Part of a small language model's weights.
Size: 12 layers, width 192, 6 heads of 32 (3 for keys and values), MLP 512 SwiGLU, vocabulary 2048, 5.73M parameters.
Training: a variant of Adam for these matrices, 120M tokens, 10015 steps.
Each number is 500 + 50 x the weight over its row's rms, rounded and kept within 0 to 999. Layers, rows and columns count from 0. Numbers have three digits each. The size before them is the row's rms in percent of the matrix's.

# layer 6 attention query, 192x192, rms 0.0446, rows 0-191, columns 64-127
090:461514510485608528552564484471479480478511527444537478422580523482392487504541480511631511486562482418513430470464535560449550505554491552547483469447568501449455637510442460529444556534439498
113:536442557545516468519456457518495605438450351537441472441486508567487408601508543537520545515491597498541585518407485498473634491486496491425530561485535370546535544531491548485507497534489457
116:482551458461514499488487548477517362519550607486592555552533562450538627399539471458542456489531407442439463553578539501476381501528434422587454454477522627517435518490520454537487512523525540
105:387571457455454545449474569524534476467546580530604583571435493449444539407524494480508544529585486491449516462490539617598455477458479403517519438568505598533522524475442512486538481518481490
071:437558423448489547520481433580459512472494451464561525539460481494463434466576466521522507568578464529520553435421502514547483399493478460395598479555432549486451524465480532537524488489429379
064:593426554532560462475550565407500510547461525479454439420541550496537545473414508468469523459452477426519523511564470491463529658563519504572432507462567425457515497587512472514461524513528540
073:572428542598517440449516547391520529553477508494442407441502501512523551506425498485523498453418469484525444529561520472459488601529543521592397559410548412453507513518504487497471482505551532
064:538541581490462510528529530536496475529492620556536536490521582443447546469497461329546496469498486396441400432540462509450486615460547567493422477539589524420478492478450518529454437524499509
133:514572517423505563439564488429461491475589575380568574542534594433437525480535410437469466497443488488487461553592547542467489501448531518473515464546533547449457500476446437516485517532511458
091:494474435471553594506461531512485439398488463436482529509457511504497512491588417503539471587462499438411477561655484492465567511541544449531508568480496446541496484426503523492506482592470455
093:481558550559533539559503526566453490582472504525541543519534523508497483456554447436509565484429477465472535504537415468453572439653391543549632543547421501545432474523476574480523461469497578
101:526484597446491583559487529502522522539469579521533473512480478447468484474438528422501596439456499494560379492496529592452472494495584510454493433618518538514515429549506412551453523578397540
088:512456481485476435514473506519478468573480526542496444479540485427553516464519470584469486541497526492501581588490423501476438459567493574535571599501469436424502508452435515546412520558601508
087:549534543475553483521585524469486477472517516516510551422555580509477433578531417418486458483446549505479566518532455558476583631479473506609511488533495523493462576513468519473482507472493510
092:522589525476575573456542471510515438484457478484432482509518546482501477520533465450565442496604482473534488488575528463497575495589463455450459499570499491428462508560487516510448490542523612
093:511466432552534512505523614463520509488370512556448475503557489486579518553535512503588459391596494491468449470500492511444421510457550469521529445529549500555462503479444428481509484476428478
119:494544457453591522457514543507526348572467561455558509591520509478538623370487475386501460467455442517484412534542488462483414478471490510530461486511499561485393472537494443483455481545471515
093:383546533513435547533606523453499563455539554545607552484496562477398438560550440548538526544538531387424484412451549617504559440524540440521543471526586511492530635514437471491501611472476507
090:570467490549538421520442504507531504588457497515424478523525533518533556523445561411477520452436477552522516600542463410446442525474489545590417483411486524490532415535512514465466452505512589
091:558450504548471454448526542362517456508483581483504448462564459471533575524442496428515488443457453496514476535576494538470508611531471451607420432496540537556522484558478440512470473541555563
124:436570476457471547498590521465539447548566616555606531557559502422492503500582379500541481480493457451437468490635552523484406493507481435580442398525513561558446508444445446539464546537517571
123:534410485583540404524451426527526503505449358495392460487477467546579465590418524491498513464413525545495486539505508423430524489498495577476495590440521493523517470450573578471465488459516502
134:575385509577564444495519507461535508515431412526402418461516513575497463517404518438489510505476511519492469479415490448444551528517509483490459548474549453519524485615546542519481454561517512
133:559397494583541441514494466411531512518432422539390418479491515584535521539417505470479525472429489493501558536497538460447567555510517534546483574407554449505539455569556553511485464517535518
088:565531529506488377473619594455555532510517533382567591446508491387474511472430592535550469564460535457489430457566410580543489536503544572485484476499612523539460588555443458453486514447450574
109:572541475477510507472532538437492514623450546447454516482576562551544576525525558619415419478540592498480544486437476470465558477500568482499509544515483500446568511526433382475537495457505497
105:521538462505440474525509384495524460597487475533479466483462581489526515515514608556397462540560544534512455513466480459415443473510583512478512546469500511413502447554491458515530465433572509
091:538499512518456546520503523544486481511496517453498525439528422447456496529548459489558437518467498538542559513504443518527432502448469529563525430475540468467525480465440447558445497410510508
099:548540460499510555448423518524463433547554457438451504508464483470613493443501450544427597513442470445434542513513484485536527555496543467417517601436468532455502464531465563560445541462544463
101:525489491433518469520456470569549486430398510453486450503449506479489545454452504622511486523496513609507507436395456580542507517474539621369435546531441449504543484485576518489467476572445530
093:542547452495497590495486520532451434432535459507512518478486599457491543413480403516521345487501536579525545549424505469532553421533534511462491586492516449430534429479548538470499432468573562
093:515495521473493612584470402413541495569505615467487490481463484473500473507548551501492500508459419469485515616549491474509444402545508588501488588439540476523459441514583471430435538594452442
061:488520506446502510468456540454382505461432564491593537562560533479478475434456466418551448439465479396485451560496550470500592536510491521572401482561489525490430517550391430623450522531468442
092:465490495631514502543514536564550600452520435507368524464469555528519467630543450514483534492530560506469575489393526517506514453419485469514559584412475455562544506461553542463571484444503444
083:525500515461503488444445552436463385503459583525553468512487469511463557443525556445553509457499433460547445533611534476506403516529494543597492515574545571490425494603483448508500555537550531
107:494583488411531532386510525450520424563511580496565574503516463424510585407564526473555542542560476453487514493618454616508442519527502445561506391560497526499448466525476429518447522519500538
123:483613506438543560494522569532468491539504536501564563548537524452536538452582420554553434579561450476465539521573500584519463499464501425513511462532435574525466519423496436521526548496481452
104:577392560560497497537519440466568500477492510529476403436559533558478474520456473502419548359461558454469481507417510432452534548536483510478452479466577448503529522557513520553473428494536469
109:569403534565457485540494448424543485463497497552481434402521495544470473526454514493431562379445559509514456481438516429464536537542520524480392492455582438540528500559531538520462410472536511
081:542488489498459448609575480555551456518435607599587473472590556493500520511478479508569563522513554475508393467473484504429410532532542602451446579488582438576488438484483565532429474415566514
097:611565485490477433533439505507507489507468498420553479510543513434491560500507539528455413503460480475476569560576478600529526521387543402494429512524506559408507467486507514508517571562454556
091:518548497560591636523598473493520509502429483533437462509530555502480372508484495430454494384442502462501412455459509429425548543513457489484473472440491448506449507498400511522500465464528458
090:483459571596551496530558448552575565499465585537512558463519562508424438510517537426487619428428576439546386498502509478404644498586416481509552519509459538599466508610478474599508375448435471
096:476616534515497529473518470577497508630532553512538474494505499480596566462463593520430528455403498486533505458488571470465520577518496491482525494525538466427464536492454428484413535415519426
100:503521515524494473572540455458474579523421540489567469452521490529494461450591481505397516354470517483534388516488480395517508558560477487420491511492525495469571497464503411589512484486454501
098:538470542486575554541464502457415513543568475590448536491477543510535504559441520455469548432474518454474528557533558478450648580506549458521534506524499546579493521441573542410493410489480472
107:470497568545470566519533495599566553468599470546445439450473537433441447542514484431481513485520648500595450450438534450552639428471544486415449537539476423483489557578529532436491448464485479
090:522504518462479470492506514424530526487548496559502533544615497591472439454546462500449493510508521507425439454521452491528467531492454458485543548515498526585507556407501478508469391542519409
095:518546515374451430459502438438458409502426516506551477498524479546440562364433576493487476475558445553518447483569407422517458536519490560526488467529539453488484448583504524511430458471583536
066:467526471533563529420610602468500417485473587450552584471556509471502511489550443459562512540448541405459490455514602633434475525533523496542476469556474504453426535507438421568462532520437517
088:553395562548524414525407435531530541526476459551450479509431518539452461527403581467457491429456520529564484501471464376483546523493446595449471541483540450493584496600481545512524490462454525
111:594424536540429431525455442453414487514488484470507416439483476534506515515400519464445494430408528557498509540541461441460538511550532485563394505470577512529535472554548507553465451509545532
102:532528473476491525474536461348497407564497603576570482477495459496500514428516513525551540446511483429481457486599407522475390538542501482556459416510556545566389436545412416562478524525558577
119:519392509566542438576433489576475521460497357490447518516455500529501441527385555468473557487458499581519487510457475437525562450482510570526535589470507516516555516501554613422542481523474461
123:550380497570490461607492458537543536438515392513415384480541561555469441513424499495518524526459542568503467495427527485510529477505516521462476638432523463490551503527566618438516514488529522
133:494415499576539488560486460458528518499521470523434481487469520610498493505412487523440550445404523518486540538477554434442553485541462509487459547408545472542524515568553607504458418504519524
102:474461542417423412493504567558548497479489532500505507431536494396454472466484576515459514567433538538534427423488476531555440480457614606388525555523535473570340533503502521486490505562476477
085:473537523478531533458505596552619548498458571477519580476475518542477471516551512567411536539446496458542472492436480483596492462513498536475536444504455385412500531492406530427434442546483487
095:436571497359513500494469465496480472527507521522571530559471484556502589430521565522411424553583477524458510514505519525462472492522527431488494535422511507473447516505389452448427549401534494
096:444527555525456488451402563498523450498469472572501580408434447509546572465539507418551464447479511544571541482484487518506513507491469538567523446594471506528584419472449457606520506460444495
096:500536489554627556594465526451421577581470547473511544577404481454514432470572499533374514419506537457440457458542555439455575550520447503484493442476504439405543590581433543472486544562528538
094:446546545377491526592491475533515561491433509400513488513488521556526507505448470459546510512597437452444511463480508532587534502441533564491522493478533480505533545465524572473473557528338513
098:420504400574518621535452553501542509511503521490459516457531514508546527588478548491508422417536587419573515524505515408495450535506534474434517529470446476420492436519546542571572541509506422
099:522506526483540499497516481500532382469433500451500521550513485506516476442516520485455513558461360504455395559550480536515432429496449541533466514479582514476479485522467440410441413555481522
096:518501459439473441584518639467512521437541496576549490537558496459466524421502445446468485501564422524505439550487551552510528554443521482450516564460492406446494555484417425420523455419510546
087:468470507484493381518501527508509552504521420515486518460549566438518554431590424364477529446552448500424424474483584501546479516518581456487478584474561470477486544541459494545501550533419534
079:494470561459537489500536450460458442472515544412482586529458418418497542500471518478466580499581419573435548474508464440523493480598465406426450578568628504445486499524548517588430486481474582
084:453453467525504507525502461507482437559506618562506404506440493486531417584467586482548580486555513501503595453466495496396445471519478474509375498482510532553460420509522509447376507545536498
090:470567489458480545500425480491466496510507480447529555529514452435482584368517482580386505458543479535568534527495504515571546529523404445471544535565510476487476498457442511584549568573465499
103:498431473552480503458537487484524536485462473527472441466422464578506433575404542431540516506529565405480503526495509473452547461518576556491518550398545416488577532541531530452436461489519459
089:450483507511513501524575478556513440481432490464476593548524485527444463531372571463539532514552509431388441526519451446504455451571574546464513601434541478478446572513604530505420410445486570
096:510567478433443553507524357406541394523508579449498597459506557431484589512534486512405388528519529432371536538435480486457620409564516489458488492560544578494488528500457430539448537522419516
097:525440479526520487540474444532547445546501539542465516478495549531509536471463437484407490558522556451521467529472613417438517522499480476522432491514570491567478415505503515505524572537428421
087:532526480461440486502518428485422488536493475535502615399535423532420569529594468486491465450506559418452428482474508428445564517582529555513552462368514538483522541579518547547371456553569469
106:508450413542532496558487442557536460571475508530464523536470487464607562510380488544500500498492463495493419572545639410501463587573472419571448534469534466541480489516598503519531526521438530
103:466499498441430455411494602520532613365545456523517489551482488563467474555477502528514534515538534412511526542449501503536585560409633517456536571468566534448492534547497535513557483504473506
113:455534511461487449497554507525454532474529625550536500518472512462425464457576583449522438483529505556588454495546538538488585562559597576470532486535522535518488587475501380504516524477475577
094:526487417468463556563404536560493483553470486501441619518522472527523558491398416491558516442464524539530446550525506398478522523629449502524518623437472426457395454529549589537498516538485451
092:516549496477490497513583548492489581483563491544455459448606572472430496558486447498421453391454492446540523421520575438456534598415527449545437394481452533703520576409490429486549505564519438
098:515425468557506496583429416516348438566502571516435468454542547461571545445570443533463504501491485540464484481517567434427475518568410506528503439511544473556491455563531539522504493568485515
087:529539469505597500546443488462576416489522515467535562504481426476524452497414513488568534455465493546532390431495457425440532456470424568494455541495573486396499451510546461433458605508563500
087:511479481407618509507498471389458390514454521451525541523415477378548487480464641526618554504496446537555479480428521470440499547515414508470442487470532473577477493523564509452447421505468535
104:555533543449540478527494464480486452589534576552533459537424556414543508418514591546471542476476497433572482473592552503456458466521469517530444479454500568653509466548555433464458526490551546
095:494430456569530376520531526585486533422475436544478467467490490534488427552526454493549530509472537399508509496448475528467505482400563533499515511454454417644510517512458529446533512473538361
094:475514519447508512535492533479493518514580593503574471487538598470476539459558496565469475457525466479616451489586572630495434518448537422568415474511539590655491425430479419478523574458533522
081:466502533476480513429446501509445548462475446533497490414493458475450482465453541454505460540459441456501492529523447515560558580481519552460617576524459462485488593474522553475561472568428525
111:493563546367446566450514487470484457436524528418540584517497493434458557475484546490515467554485469516489513516478374549596520478514521527451541556587444503428477551424538464524480486511440534
099:513566559415495543460474500469515544491563606456537494499482511427434507439542524528412471550508504487546501446532473613521495498392521509481453435586478531417559491445427408484572556518494460
097:489481531488464455461479501474434534454454444564480520478577429505475496525501590489502487441422474440434487451476515404483582541456553574550451537450481480520550491523566515501478401536583514
095:572526527416480484493477556583495558484481455464541555498484500565449467526435546482548537467480533505550458512521489519536531510487577510496551649507467408480438566472535499512515464537455504
097:543467528505518438443532497482539518397562510529505405490517606469478475487568549530502534545529538432458600496378456523538500461396568556468441476529530527560549438536519519530505523548563477
091:416551483501501471534528510519385478509579524517509379557561490512510526505476462500526445442472515510508445438558555407503452517586491504556586565504522480562467507568612460489512510501559548
104:532532593422474477469409512540527535547415500426542574524474546464430541475503572478506562541462504501461460532555473566506567506476517557526456598508433461399595529473567539529453455597486471
095:618506557453439486510410414560491571485462517509529490513475489531454448502497607471477474533422473567532475469460497484537506524409518579552493573500483400451587510523515505478528437570533541
077:582494536475477463407475451527449484453442579452563558416491455546450399517523615536511529513524548522509466493537548559478466538480540498481500548494453428387448439532445549455508467514472420
110:439510500524526570434435463497559525569523497547455435554534600464477536409411521543441390546442470460556434488574534455532540569476516462502492503455504440532649461467508433523478491571491491
132:467573556537518575553521499456527518533467500511480453495558601459447518490533438401575423440583462408508517499466530487461424449460362420544579418424480492476499551493525461425517521525519579
124:429519536504548548551512433479518531523477513540478470445602609425498505487546425468525452467507526443469467522493512501463539457429399475466539449384451476464528517540522407430555569514460539
112:540452528425461499381487533466458463518488517461498512493481366559501454500440549558439489552447551538538623455469491523511451541574476525467377599536545481476540464498520529578424436521463432
115:502457450470506475469447556546426533484448426470521561625399472536484458526428514442496534481501445503459507539535473478528450549535611464480476599526545497568409513470479513491490472482536497
087:452496555541391513515515446470457468545503567526433437438483519404559494557551519586449472447465550496605512457555517542549610531493489515412488502557502582463561430401525513439586526496549455
123:577437468516581481463508529500516531466466466460514507529385488570461499519432602401550553495471518486441523577522536446476450497538536505543457585516522488539478487546492537509495452540539551
106:615445503506548419445428564543487490444487451507523592513402469577447482560396535466543572577467553564494524534486481532574488526496498525503480629498508466515587528520500572598463398513513502
109:542482512520428510542558452493511546530554568461504435507575599455462495660506509458583437542419547428418521521472511525518576496423520496498480560538516526479537597509487391500614539419454508
107:523521472483520451533518452513430423682537451509518448567501433650535501434520437497434396531446517507495478499460543533516461468573393450607470556479579500599417500518509523568463556568565479
119:510432504535518436483484486524444475519540476486445481580565473548480561593525490580582510489505517556433465558504560444514554580511533498528489513505489574444472525514539513504587484461514513
107:504469461536555474543400396575425446591519451547483480508452401574469480543470492497493598440475460505471440514572534513427436449527450470463474529418508534542465503486515430495519480533507579
121:474460466586547479532580497528559537501567457497502598553543520456540515523539583493465496577520488490513542460464571475531589507384625564454503577528498535494484495424513518424557483369466493
115:441497569509524451526504538528531461602480504607525479563484459462501499431505471503423523517500432524484675490493541521488459508559418457485418481487416578554428498469478508531471455480601552
109:472442419544525510558481388506460436606537416494484479485482445544498573527434496515478521490483527544424334587503561468448580466537482550501502584424498621470474563508528502475488513480555497
103:493453575510505463500537558451542506601486527507464506600538489531498510530593505518523516426483453428485501515462508448544488416503475453528461418498579515532554497459563502395530456501407591
103:551485480448441452481532445511460432527517520527443397411498402581475423488545483474524492444459529514476523510498450564432404534525384498552498474455522509512442450541469501485478531456476392
083:472527515459453552367482518558509498579553447422422526498522544561496550528453501469520468475475580443493520494547518498529555553467454480548527465476511467482495597528397530516486574605495429
097:455440455466479552375436482538437522531480507505472472457434524590522582555393520547436530572442540568500581487566494426561473665583528642467502560563503401456448507516519572489483458446487461
105:506477433509481445493439573575449469450511458496467485536450477512541458562420503505468555499403496584487519485537517455568453533518551535486459568555544498541421441426541538515548448415496471
104:457442573523521466535538496498571504413409433501493477619491536528445478441517453423514539459515519444422472524456513471507523443504459418479538464424455460606479512525473526438484467512459544
124:389559473493501488569560515479460464555480539533538481517541621460495529516558417471499387522516498420473427470488537527458541464457489437467566405431551559495468522492511482475546622501614544
089:439503524508509577451528428407547524456497571519410507476578448457524462537554438497574520497577561562537537434508504461478473496522472560495506396509497501473608478471465468558493542539445509
105:488512530465467572481550458401468537409545575519452509440525501426517473603545456576496441533536564559530551452479459563504532507450519554438519492579493485470597459470502464574494560547468448
143:409630557419466576469559500518566506478527572470549519509559580400531519445585458500500412495514491434464520408465461554482467477450463468434570394569525481465472509465488456532489598514484539
104:516468539483508425513533513495543520494466598511482465473543502462378446602544496451544547454533504447452505469556449492444638505473555559505431465523526486404553448536464510363527549541367511
094:586465461562494511551429449500477469496490494515490448451465483512545519541361555508507479460541533652518415508506532534486426543488494557520463493428466507494504557477549516456440443506520535
108:610538541479425563390469521491503483515542545516546503443527560431517437492611374463484411544479470521575490420515450519523618447446558484534512468593488460534532551488509512486501423508483489
107:553515549496570486506505525615487410498543593572495511534599453526531538471547576552520498497462406587550461535556541488501417566507450485505422463539526527550460493454544622461463457533478438
105:476537551552529494475444533474546478487451461458498481596556597446505508576484518447512493454446530484422446536572434512543573549530584500485468497541493575405619489461521446464590539496490599
106:477562480457413517486536466595509558469492447438580520435447522497432453444506521472614545488502543500565491405499489589545517531499548498513519530564513490516508575534485437473414496489475546
115:494555433481465535577543436599568506496396520461579466516384480544503539411531560335458534422532445456446531543526564516558400550573555486508542484471498501457390470463432439471494474454540565
109:541448520521603482425425490617500527461461492581509486513461603520424462577488445400506479540473528425521465471465437543509544570480476537411443457505441421446507561513479541609508541565517503
070:462460556493555470475589597561435529545433600542505507536498501462463469518416443516442492391512522537495465519540544529472447562435515553578496498614547464524592488515494547494567539548499516
093:495558529529440525489555462555521567498445570479538499508471565496430429439449509575475572528534606526525529458472478551532628502463515485431525495524477480536545529441474531509571506467383461
106:566517493515468499483396452492513480531502469459401427521427496496504524546512594489464439430584469516469564561440479479391587505509425448563481557424487497525435527535520421521544461545565457
101:519526514433488508467620541435447528461471536564575475470592508492481473518508503556531525514424577434450543462514524542554472433475589558455569535572541482475526457464496595461415533542438522
076:574534445568490504509513519487575518544382505530459558464628498519547514490550484527503428539472363442564472523455459488531493549559418587561414552485396512526403410616559444478553475492495536
070:417522419571623506471432504453537454495468510511447491540536500475571507484494508485493527518513421482476467510425569473503459536514462511568417532432473547423447558529449461538604469500552480
073:549521544427468491517518467500432486540561488490515571551478446534460509571483537462438493485525517529477585502599485507504497495541570513468584508575524456455573419481432495467424488507490532
121:570417521549463391543440480519531491513475432546441447536466477594534570475413555419489555507479481528486509586473489425434460529518474507538553568423505536577523456543558584538429450517532574
088:485512500492431549497430513407465497492454610537520567461451483543576483470539427480454494477506558475589488493586466486519560531588432449570523487405507530494497440492528416487558522496480541
098:511511449561498455560492474565456561438463529479487522471519565495480444560531557523545492433514448553510556479461566512552606456534552511459487536477553431434526479552429554416513571557442567
085:413502415449505466494465548475544508525554552508469607575472457440450461501421472519522534540497502539506521377456424443536489544522490462634458552395482513429497498558426537530535422565491488
094:515456366506539524487527498526472440520461507536440523474526483529519496524493516565480509522475438511484502535441605477516538471521517484521544601480523527446478547528433604492563540484521466
099:506512493476484425506500551474426567547506501461493486456602525479519474586500529489561466426486462479399424539541525472465457412509589501577516423515567536582550549426485486496563579488522512
090:468482510467459535469508515455530424486430526453566607455533494488572571458500535428514424549562473481495523578601467464553533533576516613549494547467470481518533499490522507540453511452439528
100:559524435568528503512439492496539508535466501548503594496453483440477444521479517529442466523460472523597593490433522496413552473557522477507467418446403493503549451516458511462399570494467522
091:550481475560526468539422547393402461480471521483451463536471571464558433496608393534477540476495446522597463535504474552594450578540448407492471450470512508517520590444522384482438447438530512
123:485469484437512569491551586490506465441517475478608491486564429499520487551431455543476534558423490537524434441528549498550394523543519543462513513532536458428551433423527525446459528471533509
104:476450498494513528509574618524462450461489566569535491519541464522545508558482372570529498497451538471450461476546533496548430548562584555531557497601541446503473445446473539522489563519499502
083:449540441511415530446524508495586545468452589560519491425597617495459531464503499547501518409554551494506569461470479576450588526468618455458577476579542457472523517511466577510470615568438517
086:581526451532483461420449481453532462422544495597470416488484523479551509508526553448556428429529554471479477492460451512490372533518489496537582529500550571533370514516546490487471458552590489
109:523491525531522454513447438563532488489540418467471467535438510468415457448494578429464504546533481521522451530427498445480520502458397528535416592422504533500473539619548477487512427459507507
107:584462470562494482510445490501561471537489420484439502546397499513511506479475572391464456605532457508474473566498440457461511460491380519548476539367475563602470536573514473473576460475514482
114:459519544421418567462556494504463566449480536518641546482524549507422448503539437587554523459493599522506539447527510570558490482446549523392570454583536453402561512434486535434457523510423472
071:500412540447509440502589514522492501440543576473495528489567444502493515530509453457500506604442537525515489521616458547486420531484558453449653385512488551498565494465507554536473563478466527
089:467577539509493497480597436539480450446560576551571449482519436492476520369512511544494542536542548463601481452466580547451396543513455544599488538550498553418442431554456459470446511469481446
101:601497483512535508507396556360404461497502535510463520601404534494595528499572482501428474466478428527458511558507500515578571578530504479562498535482471587565475574478493479507509457523514541
095:552513502502468495503475429545541442367507452459551452521427544497464519446479522535485427444570489505394525487485524533496460544434494522433566544541544509532447540513454507581485561461427446
092:492488529489553516506549419528602554494550467504433510507497503530531534549571546461574461519505508445391509542570474439481558430482505465507452504431537545580531544456530433502664483476484444
101:449506434487528544463478496583489492617456499486532558554415553537437465500447512517471535572397496498426532505486497459459611392506513591511518573450452494500527484557527573526518473543482415
089:616518533584518503458520429523506515473545517542480487448520486468512474474527518451517496490509452416466456598463487566582400488494478598471490507505514505498540537453519373525513473492481474
089:546469481502447387557524590571496515439420468494515400503585605549407443470530500559614575442469584574463544448497503519455575520484496470512553483529520428522484549471451594477437473565467504
097:496441454475533481520505439567579537501444443472501482539489508552420457480454471520501652534412500533488508522437459497523530588419492503452489565435527509397604505578458594515472548514485473
063:460515579567482520471541439405556505556547508491530479480533480458565492542567504476535453409401470485500409446491510554570563429510481488552474443452537552583487507518465399596376416517506402
085:565507534617411498415443467507507538422425527473449532560441545446569535554448584465548438360509469512552503584546428463416501553494571507437478554540491501485480470534402454540447459579535511
100:540510467556507540397408506526482548514492485499448434537406594483520509432435590465427519500534518523440473537519473458473536519521470455491432534539456477553569421563389543522535440552504509
098:463581532447525488585632514424453444537546523530518553368590463545537504551559496585550380484405452499534528435468584589455502481525481434489555462411571559436479527471495492519474529535490495
063:582493498517473513418452553491434503513458462510555491527436599466533612495534417582498613445439473468405475505512505509486443475513510513490475525507537535498366490512578567498567439505474509
071:464525501558548542433477482586527416420495519422508500550404566498569642392399503436540590513514450489531501512543522468416448534536619496487443511519455468459441500482492506407485487516405595
077:450444546498487498537531426419539492586513452545493491431601450517496413417540519520479474467474461459545583479537577526532465456519486548455637435551530498488545446523580423491426449495455405
152:550424487577496486475426482443536563520438475527410394542400474554476502576425555442502530430522503521516534593531473413433480559470503523533451573439516490528540438569505586466482383505516561
107:508456544481488589499529546478474549434470581577585425564416556503494555518503559532486469463571585503518487545500530521474529514543508500535470528476548494472457528540415557519532498687543506
092:489552513551475501526547560596506513550535491505451491570414556512564533442564500583498460473456471444501579434424515516457576495521511518478497512488516513464488520477432502501447491554633482
107:505482443541540544434460475584450466436579468560569510576530442523500493383489460450489562462505392533471463592405441537487411538507524524477514474491434503474454444508498395521480516497485491
100:518496546534538530586493422420503543551472534537484495394571525425530437534498579525535382425558464488552396511513570509500571525524475502501510530473592518419520460542497530496533574412424427
099:538467533504494433473489407476537477489600540487468523484508470484543568476470559510539561528550419544459451572434502558501536550593559500567530466548477496493477510453588508559522542480522486
109:430519508499513548431557459507455432467559541464552601467509468513504523518560605499542508489494512458498518421476594475574377503590498594445532453457333634366494542407544430491481521538463541
101:456511394470478497558494597491562571649444512603517448461491498583457383553443499451515500500559559466558599491434545467469583471532498461423527450466395368554531519506463446481462534516536497
105:464504523501475495501446497499459520445470475573514482491521577475437477619525449512515554527494493566468510434531418619569596489495464487432543534549461520494548525521481490502490549522462614
162:469498475400467449581662532446521462514551499540581543456620414522494467510516434549488437542442490493482470456463536545538474513510526547530573442437525543495489528406630510534484587454516442
099:443532496427478474597619551497503436512514510507568539485614425539510495580521393515547395510436495513490501401473570573594488476439498519560565429465540529476458535423607517541433526497526503
089:484539483441434441514625535418567566514505608505479546496558505551496464564546497480514396502420522518539525377446500548491550524462462529530440434490507447511526510461598492562415518517567448
082:502548492550571525365431483513551455506564529437425504418500493495543664486495524496439502532416528405502557479476446431477508452562543441519500514502509521476502509532469514481490503519533513
105:535485482559542497484356500546540571468473471513457514533365608490479478539401639408469574478511542476511462583521425403423500556488518459487454580496454507520567447568423517464558469560516550
108:558482496581516543425387472498509502477428430479439469525380561503539546477407568423476523437531549522458486577533474358510500502499534542454442533508442516504500456584413496480549406487458544
097:513525470456496504576616572429483467462510541530598503456588431449492464512600462606555422513477514503502514429474557593569442491506501476474577434493588511465466549438532473574523553426510466
075:547486610452420453557543502474550596399481585566496501493492479497365367641530497481599472504541508494505540555527434498542524538483511453494541460580421534488529573490431455544476569471486526
114:517551501532525532546453537466496479541603412562509480593499496484474466458517550480464529447448478462467432452503435468358526563499454575441447503490494532487592552557494432480509483519471547
092:534478478598499502464513399426495479520573524478505591526510623511538519493584586489569477585473483409556505437541485480508456546487539464486545477495494567427501535443535490463528467539481531
097:490546435497425463475507576451495428547504467523459483584470423477480428532450483567444440481524562566452556469450509472475537528494507619625448542426507517531534511547553609478459449623516551
102:553537543521522509477513457597483561434396483415550501585432524439544580459538364486460565531521417483448567525526509490592494481470511557429454528520563492440432584501528475430481438441530458
088:436556424462521506500449442534555471604440500509478586488533520474567487462430535470464458542473456444478532525474561401495532495567510397524534467400431506506514404551422513502512487506538483
105:448492504524557489484505452531458445487567420460573415462560414479470497439567407514499518507597466497518516560521414566589475468593487484497527570664503502541459494508504393464498521514531571
103:572522528502491518540346471605512555420431506437541381531497557457435505407534482459510507427516449589546509589410355520544510628452558442464467507511512497529532584479408565519438518415515567
086:495478483518507580564505458441572514530333435476481368547490553473409409494486486475464492346493494540475380504486508454485480569484543479461499541415593533471545455550430582481513414509440581